python train.py --num_attention_heads=2 --vocab_size=8192 --hidden_act="tanh_gelu" --norm_place="pre" --qk_norm=false --parallel_block=false --init_std_up=0.0625 --init_std_down=0.0625 --lr_mult_qkv=0.7 --lr_mult_up=1.19 --lr_head=0.00762 --max_grad_norm=0.5 --dataset="wikipedia_en"
Each number is 128 + 24 x the weight over its row's rms, rounded and kept within 0 to 255. Layers, rows and columns count from 0. Numbers have three digits each. The size before them is the row's rms in percent of the matrix's.

# up: layer 10 MLP up, 256x64, rms 0.186, rows 22-121, columns 0-63
# down: layer 10 MLP down (transposed), 256x64, rms 0.158, rows 22-121, columns 0-63
up22 125:161143132128126115142114111099083143101102097130132125118084123082149124102120135163132160162131138162156136129146134100141098149147088090171153168155164124136105127147145146139106078108131157
down22 131:161149115115088105177115122164129092104133134158158105124141120102139114118133179115089126098116196115092150149121124145120121126165151124155114125123159080141130119145097110132116104146096111
up23 091:132119109140131078122133128142134159150120133111152094117109151075130145111109147103102126127155145149134077131177108100102162073115117148139135157123136171120136165146133069149134129121137164
down23 090:148162145140142145141149132162147164129087133105148104096074096166132102164135109121144111130138147110080104093093145138123184113132154108133134107129154170086127137124129099150127150101137138
up24 110:101113129143111125166130161075087121111102114122107129141087115136133125126132129127130134191131149151138083104139154099143126112145124156119177101115085122145105104122123134168080136179121138
down24 114:194148122105131155120144119147108150161149119127140145127146116097131085097075102176153146150142171136110116102081120118143115088129114155135116136126082115117115131143142104120142090167120134
up25 091:094131118138143106112148164111109118126131110154094108144092132165136150116145112156192179155148116102103128127172171131114104163145141130140131101114114159131127106080130123121115136144070131
down25 089:132131137191116126113108126134126118131102172132161140134117137092126119167076140104100102087111057169112128133119106123120132124165178107107136125144130124138110164164141123151149152136124109
up26 114:148109099086137100123082092096129164143123091180134125159110127139136107158105175121112132147130159116098131116130141071135143116152113139143151128114142136155161129161120118095126094076123125
down26 120:119118154156080104075078144103121087122168134143114161113094149134092108117152124134118141121132106157143155138148173120170176159147108137120095128137141131107153131147118117102157123158110122
up27 098:106112127149155111145146102143138140091126102125119113092106158123130140118165141132150147122209153122097165135145105068099113112123118097143141172126151116080146115136137093146161132129124123
down27 094:142134127139097123076126132177093149076159118130125146121184141153155096150139135115132125091129157130148162141119138076129132107154102137097151110124107130103177157099132109126142133122093104
up28 091:092108139120157062130109134122139087138090148098159103135099104121117140156149115140076112148126182179164118168124134100126143092144121163117140140116128143135090114133154142125122150123134117
down28 108:102087123083136115119105154096127155168081141127189132153106109126126143122104107100163133128143181145104119127153151167132113116068144118117142131125168140128148128112092131133138099139140137
up29 107:132058157112143122128118092106147160135157136126095098119116153132129167114134135110139104141107134130141138153155101067152147114130123144146155132136162117126101098156122103164087174112121168
down29 122:151118174155162095139098178136141124114117130165092157134103124113102085126131131103134147117152096153120171127117124118093129106117156106123130100147107088124139151188170126143140119133156098
up30 098:141098140125102148150137162091075106149128132135110106116130130157126079109154126168123134151137130141122080122103137153138126144143116116153168095114088143156109093128165090143106111086171142
down30 099:158122151115130132055109144108133123111142089157135138154181134117140112173120120109132158122140121147133172099101153138098138105140097153083135108115103081114146151150111111114140099153153116
up31 099:139133118096162093140074167121115108167101168139083136124127118072135121115101119160144118187142136102097115114134120115137129141164123092152144139141105157140130117175129105144122153130132096
down31 093:171143105103117130102138187128129117134118152161149166150142104128100082124170092111141141111088134084166113104143106086139123102113127123166100122136108145111172156102110135139120141134140141
up32 103:137117189126124142117121116111128165141130143150131108144086140152098123087105115164130147164132145161109133160097124134133138185103080119099157127134138073162102144148115124095101113114143107
down32 100:153134121115107084109158188137131143119133142134103147128144105106190138160144104106122146074108122121152123117121159124130130110131109125105109124131109162107185114140166075119113129104116168
up33 096:078128117092169119119112129136157147106131111160108079133122107136147118125133127140098111201157131102148133138117117101143129125182099116140101129131124143152137132179155102143171172116122131
down33 097:105163077069143161109128107138136126152152150135135152151153133112114111143121152152095134114131138079143078111108149116088133122155144122109121147119098116136125165134086136081143158171139145
up34 118:131149159127122129144130113138139135109073109136114102147150107095142076156148127106124109145137170123127140156129165096148107135115092110112125130121166119168122128139116044148150145109131080
down34 123:119120137114095131115165102124141172143144080109163113111134136086127120171122147086147139115122149129169153143122149127127129102099167124167129071123114143157170174139144100098128114140119147
up35 104:126132145158115127137140095092100129121159115162090106129103074130174105117103118115116157131110144137120139133166177108126138156164100156129155131107141142103115094124128117112090126158113193
down35 102:128150157128107123123123141099108153156120092128111090127081157099117146126128130174154172153130140113143154118149095121150054150117140085132116105151145136142106126145176109122125115091142158
up36 087:128111120132152115155099125161167138100098131164150141121109165111102152140148166129155143169098123082138092125154162083143090154109133106151118172120111144130100138089156094144116110118120134
down36 092:129127160110150119108085112170115138101123152096095112142132128124157110129115132096139131112124145146127156086127126105124156136171201171114168087142141162132135098157155128131105129138086111
up37 093:114125085077134148138138154136166141130123127109126092142149133114148087124064128115135152163097156142126114099122127119114165123116091159184157143120138106138132131150122094159123154092100160
down37 097:141132096143179125128169115126122089161112148114137160108102151123138116134139151157159139104151110136139087135159098170102126120102110144105148117091161137123182178086112124130126099103118143
up38 085:137118108166138124108063139124137194129111122133128128080130111097125123093098134157125155149132131137131096130154146153104111126151128135145165105117085113137108180158118122120190135102133124
down38 084:148154093119157107134108123143131089125087092103164136109096092092110146147144102147156090127120149148094102093125130190171095130132134138151129129122103145116140178107126148127098134119141142
up39 105:167123164094138117133120126086132138116134135105125125108128125088139126152122156114107134152136111156157121149160160094126105141161122091140161121123105133124138092202120124126090158125081181
down39 110:122104063110119160122202160145128130170108127141149126103109116125125113152150150140120116105112162120079130132133129137139116146170101122153125101157079150089104090145140119129158128131133126
up40 098:134068141158146092123139090086154160152158102144138149136139123143129161106133120153126118108115127165157144146116130124129118104118100136122171104139105112102068088087107127148148131100156102
down40 095:107099152111116146120137135136096131110145106136137117097166113156143145115172154150105121181120099112203112155127200124165125147123107119122125132142118155146102137113144127122078140132105124
up41 119:094069118102123131127095132158123149140152108160102126146113121134139147088155143137153142179127134133095093119131119123134132146172114132139127136096119131136110121125053104124126194109147157
down41 129:136089065068121132115171164117137110131158116143122096111159138155119156142095137111114145158163116073110110140133112118133141122141143161148179118108089129103135115129091138134129132127143149
up42 099:092130129137112122126097107119115142143114139138115103108105131107139187124110157129100123181169169120124108155161129095156124148111101093113139116102159165091123161119126128148129072117155090
down42 097:146122136120144143089165101135107122128066153178138148111123174122112158145144147140168145134087137087092118150145113140125164135114135096139131103116118150111159129095125102093105142136171102
up43 134:136110158108127089134126142093188147102144115124113113140119115132127145143145133116132131155113199124127113144113127129126094135105111119147156109082147097132144109200157126122114122150098186
down43 135:135088174145133179141164101137128113116147116167113127152187110124146137132124130141139126136148125108083121110186124151094107116089098090119115123121103113156167121105100146121125113110086126
up44 099:136102139108146138134124115106160144128164124144107129124121158131116143097119198145114100145125125099147127158132137147112112138132113076168191114136116183137096127143079121164101152154119140
down44 091:113152125127091092106124141107107102121113152144151138134188110138110124115125134100169161100109140102149095114136149144110172148150101149096120135124062121142186114111124155112110139132123166
up45 105:104111099132118111159113124116126165171101105115078106134163112153138118175144153087113160151152154151127143144118168145096123122143118164132128077128128086125097115182130100127132132144131148
down45 107:119164171092119143094134168112178098129144141121161157140111088159113142111143100128146181122074120120145107136107141152093119117084126105145114140122123105112111128134124119099155150133100169
up46 112:151102165125088131149173078092138151140135097126137163145095108105138098178133153139122154179130140143124157132123102105149110112143135127189136114138128104128116102111159104096101129103127133
down46 101:135158062092121119141110157116151133135103124121152151188136144123156102154131129116096113146106198133130125112142108130144126134138072141116166109160110138084154103110118121146126102146128119
up47 088:110153111129153118143155148105144113122117092106110128148131158095114167128166145135085131185154106141145124179098152082129113117149117169136168158099097131158104156140159103126144126130114124
down47 089:119133130153166095084162130094146133146134083115146122131124143152126124101151104146099104122146128100125133124154092168134102138130135108155095128188147162126122114104093100104169118179144104
up48 104:126162095127115116125134086091095121133137115145079135095102111136168159120162145121133108128111147158144108157126150111110113132163104135156111181149107159164121089149116096125082109135160143
down48 102:158143164145122099166073152111125130131135118101130112120159166103119123150104121099125081147096107153084090119148121113101142112150123140121139143139106107162101119179172145169129145101131125
up49 089:134123110137133133151109100103126100105096105121081144093088105153146151150129124164157107135130118112088159174129099100147129146177127133194134136147108095113113105148092129135091133139146138
down49 093:141138130110172133123133132168153142106117129123183118096133082143111159164102144128148112092155155135125121133142160139107120103136092102054112147186109136124106127116125123116128087132125101
up50 073:124116110092165137135112163121130106180101105137108133114141143178144149123135137153111130112155125124166133140152116145121122127114113093130130059142154116085119078141145107163109137168173151
down50 076:085118162147085167115130133125128111106141133124186153143121098133164153109154135120135146125077108153127144154103144135125148082116122155089117156137100114128127165174158117106118149148085130
up51 111:103140149117132107150090150048149110106157110148110105107097098114187132125092140130169143146157139145117142132116112115113156167178137126130144130098119131139125120137138128123096133109077128
down51 111:173137176153148137128098147153161163088122125112119139092174131135117124108137112152106079118103117133143116128119110170159072098108124114107163164149138117096143142169136123155131111123136117
up52 083:108113122115131163154130151126148068114087133174113137159144145117136136119119158090159175148152115159143139131185104135073130120131131097133109139155135108104111143138113086103131149089127139
down52 083:118143156089091154123130085131104156106141128086158107138138085118129148125100094126126140107106188143171120143135102155127134099150190136144099119093152139151126111131122112149116123145132168
up53 095:116169136168091112164126135107098161116106131142092096145108128125185117088158159103141141118144151128121101133117130140098121111167150101141127087126096138120142125143117134166115143107147064
down53 096:114108107135143147096113148119134112135107134111141101133200180094153123108100139111090109111178143149123155156158084118126132118112158150164125158125080112159150108151151120135107132124114108
up54 101:110118110090139127107079169060133125127119128175125132122116096138127139102114126147139102159123119162152149190104147157154139163148122153135138115146075127118103115134108139111108136161156132
down54 105:136132128147116118174140126182098136148107095081098113117137124147166122129106109128108160170123179108097141090154125091109108073119144102130126163127125134134099139129168148144113124111099146
up55 104:084128162132094114158112095123158162120092112124092082169113139132155110164101169130154177148135160132115153110156140115114096111153110090138150106120154119127155110094111148135105143133125128
down55 115:113142166117156113136110104073121104163129113149134161155143180105134099127104144120096123139129176175129102116120130117139125130187113116087099150095113125116156131127119125116093105167117156
up56 121:132133141158109131144146141118119175121115073129108097137107118123131084141143152150108154134105135161136150112119089070138074111134116155147124079083151107119121143166122128178114152124130135
down56 123:154161133131107128122181152087088175091148128147121143158160130130079098133129126124169130126117162152167116109109113156141123080144074142139105098143139093109124127109119135148131152130129119
up57 085:123154122131094084151141138114177156086103118117114131116099169107131172141131143114104104145133131174158097130159119125126116084136099081130119117146086131144119085126132172147109139114137160
down57 083:128090128149120151145137113128118175130114134111160115090110109216131163131100172118143133150103123167109110102110136119131149107120136084129124133128125132146090146125157186092137119117122145
up58 087:105115142115151114139091129144164130118141145138108119142064135096154130104144135161152088127173122121140104116138134087124103149145147118104139165106100174147139123137160140103136111105057148
down58 086:123131069125114118128129158102109145110130121136189152109184163158157099134148116083155161129130093111155122120133131127177111097100142152167112120127114137111121121101089127120113112158147148
up59 087:082155133114151119111126103141155123091123147143105089172109120096132112153175152130102081119111155145187101147136100114108140152143123138123166143108082162157128137103125157127149129130119101
down59 086:150111141120077115152141149089084124153129138118141121126139092160114124101136116173146116167157114140123174105064121124156090147126110161134134161121133153124108124131130138134112061114107127
up60 090:096133098136083122121123161074120107147121123146108107142131086096147159093100118137142120148145114206109152155111134131157098157122096120111174092107129135149166134141135137125133124135154138
down60 104:135140158140175125129143088149121136113137140103125131112080122153108142164128162131127191135134166086115142115153146099113134082121105109133117142148137086115087127156133123122127157085077118
up61 087:132147170090157146104113169136136096160141123138179194125160141121131130141130170165100104098107108117160148134120130140107133141082133102118114150142081106131116154125138103126149125141092123
down61 068:138149123168102101156143107107127137104094122126090118173097147134139150110153102138071115136139057120124115131155072113116111141154141137184118101140163128123142120132122129147134129140160153
up62 090:131123117157132120176164108118119165086106158144119080118129138128116139140168155094138068127136144132138159146112125104157114127145137149148126118120169124111124114110099104179093144099077118
down62 092:090130082163118131113133107100150073138109137108123138117168160135101112138102111122149119092128150130103138124112136132141109135117155129099172120087136110182095157133170155091159125113151099
up63 102:122145182110152112096124136116167140117160142116120075141112122101162109114148142130157124141108135128121090142171118115139110145124102073145102106164114118135099095194133129131122173118116139
down63 097:125151150135065126158161108138116115163130100116125151157133137177136132123119153129169143125103154079119095145107117153109117108135120180131128118094112101090172112121108108117167105159147133
up64 103:117106160121120129166097115120137155089104085139121088136139165114173156111146138130113139150166143123133121126130087096125105086153101131132145137127197102115149141159138140166125109113089113
down64 109:133098082178128132145101149114115138112102106146095112151152170145066111173143130124158157099125123158145152149111091135130150105144105138137139122106135080128145123145136185133102136118120108
up65 118:163100140111126060109109103091083128162100103103094156144098125157136120139129162110160133130115136143139116170156150167121090109146110115125187107128159151128134119133161123125129132107143123
down65 118:159075109125133112121102133159116134130132113091081154116144155162091115144124144150153120114136142134090140122156127183120135139128108134101134070119178187140158137144120135089139138111123133
up66 100:091135112158123139117152123137177145174122082131085118133120139104146124130172187106117133094099163140101146148150111126160150095128107125167150128105116139112108087141135128146142094124157101
down66 094:072125119146115140116179145123160126076108141144154129135135085103141137156156163118149161157122121128149098127136090097125168099129158155114118125114137097111138137139107123126089088120150080
up67 091:083106096090115130126135167138145131156093155152147130153093116127106124143125152145124144115157113145117103130096126096153147149155114134128162089081102172082100143147086097147123128149139155
down67 086:113104133175102149116120130119093118121103125171133157131163113098129111066143104112109108145122147129167148163126124120139192156098127099114091160142129154153110115120088142128108155109102128
up68 101:144154146109111131151119112061108122104092135147131066145112138112190095130158140127119140128137154149103122151132162133100125174141148095150121114139128113160118123144132087097130116103162156
down68 109:151095159138113097116128154146078170119133178129143150091104137141127119144165138125114147134128181100137129149158137134128101158143145094129099146112074117136170118124088124117132097090140107
up69 102:120124151160140107160133116090153072106121104098103097151107134157127151121127156089131131158102153120127124161110141071157149102164136151135103111140145111148078107133137120141086119120125168
down69 105:094125151121109121097112142089121146163105119138150138112110104114103130092105124153145129118150084109114154130093122186104157146129169117096158165107121123090140111140109167104140184152138133
up70 094:125142161113118136141106171137130081087142113133102102130096155133133065137160116173162114131136128129075147128105131144151130163167115117111089098139139150135125104140146081132161155113139121
down70 088:077106121112138161119148134147121121135142108148163111102108138174147121129107128138106137078116097150148141101146172127081188125071132109148139131108110095135139141116163133159140134116095109
up71 113:098073117119095118118100132065103166124149093116152115128138124141153126154114151124146159131127154182130118135110123157112110142156103106134150091119150103145080132157136084163112122147128147
down71 104:097072110111151142118122106115138123115169150175137139140156171146139127164103104173121123096098106170120129101130136154193144150135141136145133107119123157131112119100128140119107101129096087
up72 094:097146126131097119180099117107147184114107163151135107142130093116111134110125122131142161158126111140143162122113109120140125186156117107123139150135141089120113136127081107123149195120164108
down72 089:167078085080118129093126096123116128167152136137140141118116125154135122144101157159124127118156143128084128095106178163125122087134162156147145159136093153158114141130096148135116114123118155
up73 095:177111119135160104136154112111176080143112135099118154117129130093164093114177138121140152139128154141142111128140061087115149109151100134117152098125128135164122106154147113120154157115143144
down73 106:142123132135157149116140154112141106138105150116175148081082115089126123136129137083146113153092155155106117160077080135107137131131143088075135124151146141171143151133094111141112130120139132
up74 104:159100144094119118113112113128129144133125118178160156114092146082105118167109147132158107129098166195178141146131099129130147137119099098110153117126118096065120149136138131126117126123123138
down74 118:127116090133174161127137106173128128173137146168177117112090143119139131160123143099142101117133111112129080132154141161147117155123147081127103118149120117100114129087082112140140127143097162
up75 114:109101121132154095174159096123089124113086140132134080183110140100129094130124147141126168155153144119127078131093145112121138134122097110100109138129116143161109116145104141169132122129155174
down75 107:125153129126202105130136148107115130113117180145144142164120139127141133116140112153119140119114112106126129159094134144135126129149152140089131076087137196116160135156129150107139153092085145
up76 102:104099118148133135102176128082117124133103147139174110157126088120110109092103109133143135161191145153134145181111107100146156132100097104136135100105109122114089151114139130142115145119137161
down76 105:120154117098141118173114100183138128120161096146111156138090106108122142142151136140119119116074123133143125095126159124072132108173125151092133129151135124117199138134118151096139121123102123
up77 093:143134101113161126085137120104114157142135124202098121134075115112106160092141124173109110133141129177151097175100138104136136112131115128132104146126157118113127129133134131133112183143094134
down77 085:157122131141102136139142110098100158125100053107134115133147136121189125100117100142079145096113099124137167118159113145129166110111117098145151157148119105151123140167108140120134116154159137
up78 097:126167109120089094146087120109117067180118093106111125178142122139163120131139152139120146135149132143170102135141131140112105118164135103101101141099126142157127140117143095111135177110157144
down78 094:077144146158115163114126135136065122125135133129140173131130115147124129170079143102142141139095159131153137102087112092123132081153167142148114127112086145147107133112137113092126152117147152
up79 096:133141129148101126161168171109113159127095076131136109117078151136156145143140170122124151111129142117122119156092130102124135139123134139130138075121111162103124096144133106147062140167127094
down79 091:134122108109166149114114087100117123143089140121115140134186110153133108148140120162117139113117203086129112122129141125090135130139119121134131123117099136159142103111078173151110138099180128
up80 106:159103162113088137160150122097135157118088137139091147146118057127153126103122095111115151165099151155161145139104085105131108129119125090109177113137131106095136134158136128122147134132142142
down80 102:110086107121158103173147109104154128153144187109150154130136100126127126102119136101115117103179155141101091121127150144129111106129112097156089153149111147143125124107142088145122098145072134
up81 116:144087137133142090149116120114090133110086119114052108124068169163131124150135151131146120150129142136167153147094114149151148121140110137139163118136128092122119110152116133106113123118134182
down81 117:154120120138126100105129165138123134119144134110133119129142122156098133086163132066147113156067164150133156123136132138148170122120075148155121105125135127086151109078096146098102142139148135
up82 081:100127092104159095128111188120157115162133134147101133157127147134120099118139126145169072119099111129142132148150113102149123127168132106130133169152109100108086106180137124118117089136105111
down82 081:127139137121131141076121121101064151118117119146154132105112141127146141110163117123120138138124164143153114097130129141145134123108120132123133095112158169125143151098115127083087110105178208
up83 112:134110170124124098171156102085130149101136083154129102120070114124166116150116111114134129142115135154121162123142087110139122111143125100179140098139144108105112112145160139143109117155105180
down83 118:150151143154107147149125100138082137133088137108160102154112146110115138149144133102156106183115165115146144134185144111122080120166092126154100135133123151097153139113150128133115164088134108
up84 087:129170185112108140112129123127133114095121155138135172137107141110117106161156091109160161132137122140144107128131164112126137148186117095134124106110090172124144133077104140160134154092101126
down84 082:106133047129168144150120126149144168163137118129148129139176168125126146104123112139099131160158098146106131121126109107113105126087114133078131127162104109164101126152108118147145118094127117
up85 112:101120116137103127172124109120107146128079083151093104184121148142142115142163179113140150130131131140143131121103146106103129138140144155104174106070117130121119117151104129139147081093147148
down85 111:104097153180108137104123123118123115203136143120129112137068106143152172146098131110148127086132162139113148123116149136143153122138106143145072148124141133157128098106108100155161125117122141
up86 101:143132171157133128155140088106133153153102147120132131094070116108162122144111163142133124107143152156152134112103093124123139109152118100100162134142075111161127142147090166115129138109182132
down86 108:137145122143114173131153093147109147147103153151133084138050118121130126138127116106110156159107127124149104121116146153116093146153141080123083102118136104141185150138138113135146142123172129
up87 091:164168126158176110111116109126147127153097152087092135179147141095119111128114164153148103140155115136113087156155060118110141093114151112117135133119096144113128149125129119135149140099148133
down87 093:152136143124053132135142134181101129119138132120188134159067148121127110113161098074143146155127102127129125108131142110123112156113100123173122147127102127107128133137125112078152128127124135
up88 124:133073157080114121166125122119118134127092131091101131168126159123144144125153166115123149170164139141163085146132135116096121099160129155117120105139181095108131115136130090143134110094139144
down88 121:111100097176128137130138092196132152133117167136091121151114132156108117130107128159123133154124098115128133143107119152153102148165126141119111111121204115104152119168155132094136124120100104
up89 109:154144135122157107134114135120130172135086078111123127136088107124128146153104170116141158134110137129156175150127153119129109061147117110148139120133175096124101150147138073149112123117109160
down89 107:099077104162101140112149150153133152134123185135120112141119150115109147096117117137125173157152125144131143071079164121126129132111151126147129133175130134135131086102073136135146156151130118
up90 081:112114101072128122125145081137160111117133081100133145107134107129125156151120141109107138125111124169141110145121158131123172138123140135119208104144141128127064150124157127129141100130160099
down90 080:126146135134117130115132162117112137139136175154120109118126087144119164121145143120105132108124129129159119128126110141164076154143044156130071151119170137106143091102110127140110141095095126
up91 093:106105172082139090144150138141160157153090152167157145179145148134131086103192134124149119153136122107138099079141146140108114142132120135122107113113110112104125119103105100131136100101132126
down91 095:103130119158135170125124111151164132144149141083104124104147098106153173155098085142121106102179081097112156127117109073161167100120132103133151144129129130148133143144148148117143117146114126
up92 098:095140139110165081117098116104174091136087152122173110139122123124126092158094095122115110171166136150137112142120164115124132109129118134158158127107155121129099155124124082133142173133124162
down92 097:131101067127137141106137108102126091138131151126136143145125154138071139084134134109096118103147174130128145123122155121082148135106133151109132146108126120102112128070088164146158162144129165
up93 115:129166093090117102147123165133134127136120098122138147161116154121162121115119119174111156147101131152110088187102101128112081155117103102135144162119121156125150089158116133159123171136113110
down93 113:102145130156119151087143106149175146101171144150138112151120120160119150136129119138113178140106120102141118126112146106074146158111119151107150106093081100154123131172097145092148100133136144
up94 102:129134131110095142157127121105131115142125107129176172111107094137173112123154176144147114149087145148126115144102078068108125144129144117142159110147115136172086118158126100132100148109146137
down94 102:125141175129128119087148152089068129125170138163127148176126116132105125148135121116095118134118104118160135131141145092102109129147114106099106144111109153067131187105135155140122118121136100
up95 111:120127150113123114183106148105180096093124125112079114128096176111139192143111142143174129159110150130123120120100130109115116119134126106127125141143121140125117119171099096170101108096120142
down95 099:108168125107185148120102069107086122134144123135098128165161150134137097119155119142147169139097135063111124107114129135128167106142091131163139108106126129165137109124128146110136145110108137
up96 102:165090133138189114108149149110111150096115111146129104125113102099159110105158092165147179102096160169144131129130131108149153105127093127133133142090128118133131134112113081117131161092135141
down96 098:135150098112145099088127131094132113078116151127172118136103107156180144103121120155114133130128151163121150148134079156089136142134154121109155134117148155121091114130155162148133084092105154
up97 088:115142136084142095133098163154167162147129125164110157125116084133106143089123138097155119174126123101161122139093129145098113123142110156091159152123126149119079147137144112145142145081125099
down97 094:128118105132111175128140073125109100123138116159119127144149153115137146131136097176102143105134147158088102136131148126169097107114159116186118102173114148151151083116133139138146123172122148
up98 092:139111142155105123134126104110107151161129118108073114146136127104117121151105149110167144143098127150084139101174125110158113163122129104181158115123119109161130088141147114140081173108098110
down98 090:111143103079126090103132127119151135151118136099180087129074116147146140108149155118119130127104143116130105156116144145111139125169148173117112149056110138095132129159125160110120152133101111
up99 095:137143125155113102123119161060139129162092135110122114100128120113152145150140150139131143142168132167140120213118092139127106134120118169166168125116140136091130104161138112120104131127126106
down99 095:118142094108171158114128130191089127169117122125130114138155129128135155105145128154123127144105113114149129074157178102097154133139126091132162122109088133132166135151102107078122133118137153
up100 095:146064167147147099176095121138136168108113136114165116135114153158166095166119140157173154119125165161108133101100112115114127147124109115135141105108154150101111117131129131091108110122108119
down100 103:131103067084100164094139153148113179095115108140136137144092109112128087157126119132109155126139173147125107082127145127135117156123158122136138114146108130131188098100119135120121100155133136
up101 119:125099111120169089117099133106142155125129074159107128162091131101173147142110166158159151125123131117119163163143158120101122130135123087097149129091147084149127125159091106130122133119123158
down101 105:116147139087163109078160136058157100166119159114155162123102137108124129135098130149112094120171115120144096147124133098132155121137199144122114107135158126136117124115127100105129134134120131
up102 096:157160104162136105139136131068108176127102089111121079115115158110144114101131152120127132104123130136126131145116144099141117102136079116141149143155150112130114145179119117157118179171099123
down102 098:120134119124119145094085139101160105088141082132131186101112121121145145138123120192135124136108098121112149121151093118137089121107148113127135157145146154132113168152110109129109135149183167
up103 090:113132169115124104139133158111148134113075143152108144137114150114120087096129144152134110106187147173150084163155163116122118108102133136165150168083129112092120135128101110128109132145149141
down103 086:130135112126212131122127094101125148134129131123152143133106096107120083182122124147149102139174145116120125109135135166112175163135121151097118086131155128088136131133107172127108121132099130
up104 093:100149118067110113135095141140102112115128114122120128180125179109140096103157150129184127111167132126110138149102104135118154130125138135120100086117133134070126115116158105176144100133142140
down104 083:148128169070107146118156119191129118126119120115128147117130088140133154139127128146135114125093059149122115161143125111137106137142183103140107174103124130111098155143127168161139126132115105
up105 099:156132118099138069091146131100149129129141088131107098152127098137126113146107148120120101147138145179160135144098121094143152167149139140140181107130152104100105147147101127149082104129132167
down105 104:086111121150152152140126155173118130170104138154143164100059095131087100134102113174092125117133139132137132121168153156112108129103090130150107132115133110153134116092147151136117107125120102
up106 111:143092153086143115113115133071153156140114095145151146147137104112178138134132165132128148146099125142108160131114116099151100121156094094140166110079169125126144116145131104124116139146094170
down106 117:115146141119131072172134127127130098122131140096148126125145090152105108124140089066151112124127115125121132178147125142142138132185098167094119149146102133117131121113161097115101135173126090
up107 104:139105152087125126173150171082116120113138117120094126145116148128119111145111190139161141125142143142091118156136142126131119143102121127131150120133124094100123087199126142148090095133132173
down107 098:109139095098174141088145158108157114139138145099114112158128091102112125141145140174099129098135163127148115110157105147086120128121141156142134153116104074119124127089113086110168118158155131
up108 116:113150159127138100153135153128089138134080093118127103106159162108163101097174125119133169145139149142169154115099152114087093128157132127137138097106122120114117092117155086166105131131143136
down108 114:119129124111159103106116106115109097118122103112132118115191163140155117109204137174132143112141164091125137123102162188112141123117117102131117136168126128136158102112163136117128131113148107
up109 114:139110139113123129121108115068138166104119117143149102097069119130186122138104155139114120152098133145145119123144154091117096130150126124129145106165156097146104112181123102141109127142145178
down109 142:083113134116098168112167116152121103178106107133127098135102120164121130145111119139130169138134155162080141110134161122137088104146115103157154158146093152076142106124118164105139148145130135
up110 084:083165180098099146137058114113113125125148112181125117148114102121127174118113138111164113107128139149098101162130106132128151164118115108160120084106115138108140131143137126115128094136156143
down110 079:115118096148154100115149118121122051110161142132116119131159123145112135101118154135175121154139118116124174117150109103113155116082210124096159119149126113124114140138109148143124117145121109
up111 101:150113177102112130140069105097119123121130120150104148102098101126176135110117121144146133143115125151125137178152084139154132118157118088096150124112140103112141105182155095146142115146158156
down111 094:102138111133194137116129116125129140121180126120120142136135127104101146159106160124150096100181105127143126129119145145106094129108139114148153164142154145184113106102133118146110070099089142
up112 115:128147169160110094157146157084117143163108117121082152117155082104165126112125117098121132141149145170157127129117072119114125104163129127179159125103119126119113123153116137143127166097117114
down112 114:127109108143099107118133140191126111130134141154144129129166147095128133105141128109083126147142126162125132106089146193094137149121131116189119101146114165092112122137096097135127124116141082
up113 090:166139153129126102164099153109131092142138116144077144135117152075116136095148134180161155093106117164174117167091120114125132146118117174139146089139107124111105130127128135160122131150127138
down113 094:082135071133180111106159107072098135138121141156162138114158150116089124119099135149124142137094160137139139108092148146128123111094131112091145133140178118133171130146121153113107116134132144
up114 114:155130130072117100151110171097146118142167098122108118146138139128182150126130143108122111155148132157104117171142088102139117107126139149132134126133120157125112134190155123137104106119079175
down114 109:089137101165143144077099166123127115119126096132122098110163124148126103134148125146140097118121124125149132154147166147128147147111154132060193142098116105089149137126100107140167115142125126
up115 082:150125123098091110143119123173176126137155103109096156140126153139089109117134147131120142107176177146079103130137146094130103124137140121124123143149164113115109091106114116150104167127121069
down115 085:113121149118161133111143129184118118092123166172152146105150090141121154119162112095139132140115111112115123143116124111120114114109139181089132141151100136144088140138111093135159079171089147
up116 098:171131130111090136132096161106118113112112115140103061154143143118100173105151164128097140119167174153163124157110138134122131120124113139144098106147156098124095130135137095105107111152100154
down116 113:133113098112105116124107130123120155147144117117122125143155160113114097119194136094166184172120121154168159137165143108115103133136136105117124109129136109087170117087162118091141125110153121
up117 106:140149147136139106116127096135103108113143123140113105130140141120188121148128117152106182121155163125110115172117157121124133093100080108154148059129098130116121121106112106160158160115133167
down117 104:121136137159141133091132162073132132145143170107125139084163134125099161116148150120173123107135117153147074140112146144100157087098124109107100126128114117123188136112109148143157119099116108
up118 102:123134086119117088125132107111171124166120124130098090174118124135134140112168138117184138102106126138145140173108122165123126140141121117145174123110103141140106052139143117164113139150147131
down118 096:175115086109136117111122125052179133108126123110143114160150118139126167136162143092162122115119156128135103124106092123126131086123143157119145095142107143112124178123150118150101165130112135
up119 085:088119111128133113167128171138137140161096099115123122162092106103162116170155168177153133122123129118130068116138086106112137104125138151126132122126093177123120119129113154098131132098159104
down119 090:125134164133139108137141193107114147089138157128138101100138098122138096108108128118147136167094165153140140100116110120143136123127112126117131193115163109120160063112123129086125091142128120
up120 116:156098150129107123148166151120127161121077127117075131145096114148114106139166172132120145117138156169125157120097107075121137116140113125137138115103106084133099106111136141161135131130166176
down120 111:146138115107140157128150085134133175111126148116141085154113130120111087127158178103166103108106167110181146138132124125079148131158122117118105139075109135124093134152150104133122152138151111
up121 095:133118148147120135132088161107143118118131092177113114138165136091170119124130107147157108124145113124131169111126115140159082128127117096145153114068118115170101133144108126186149135128171110
down121 090:127131147099157113138171132099129150142125174137164141101110123160138139099175114138144084141161075132124121105125161157109088134108116129131101115168111157080158161122115118123091127127144103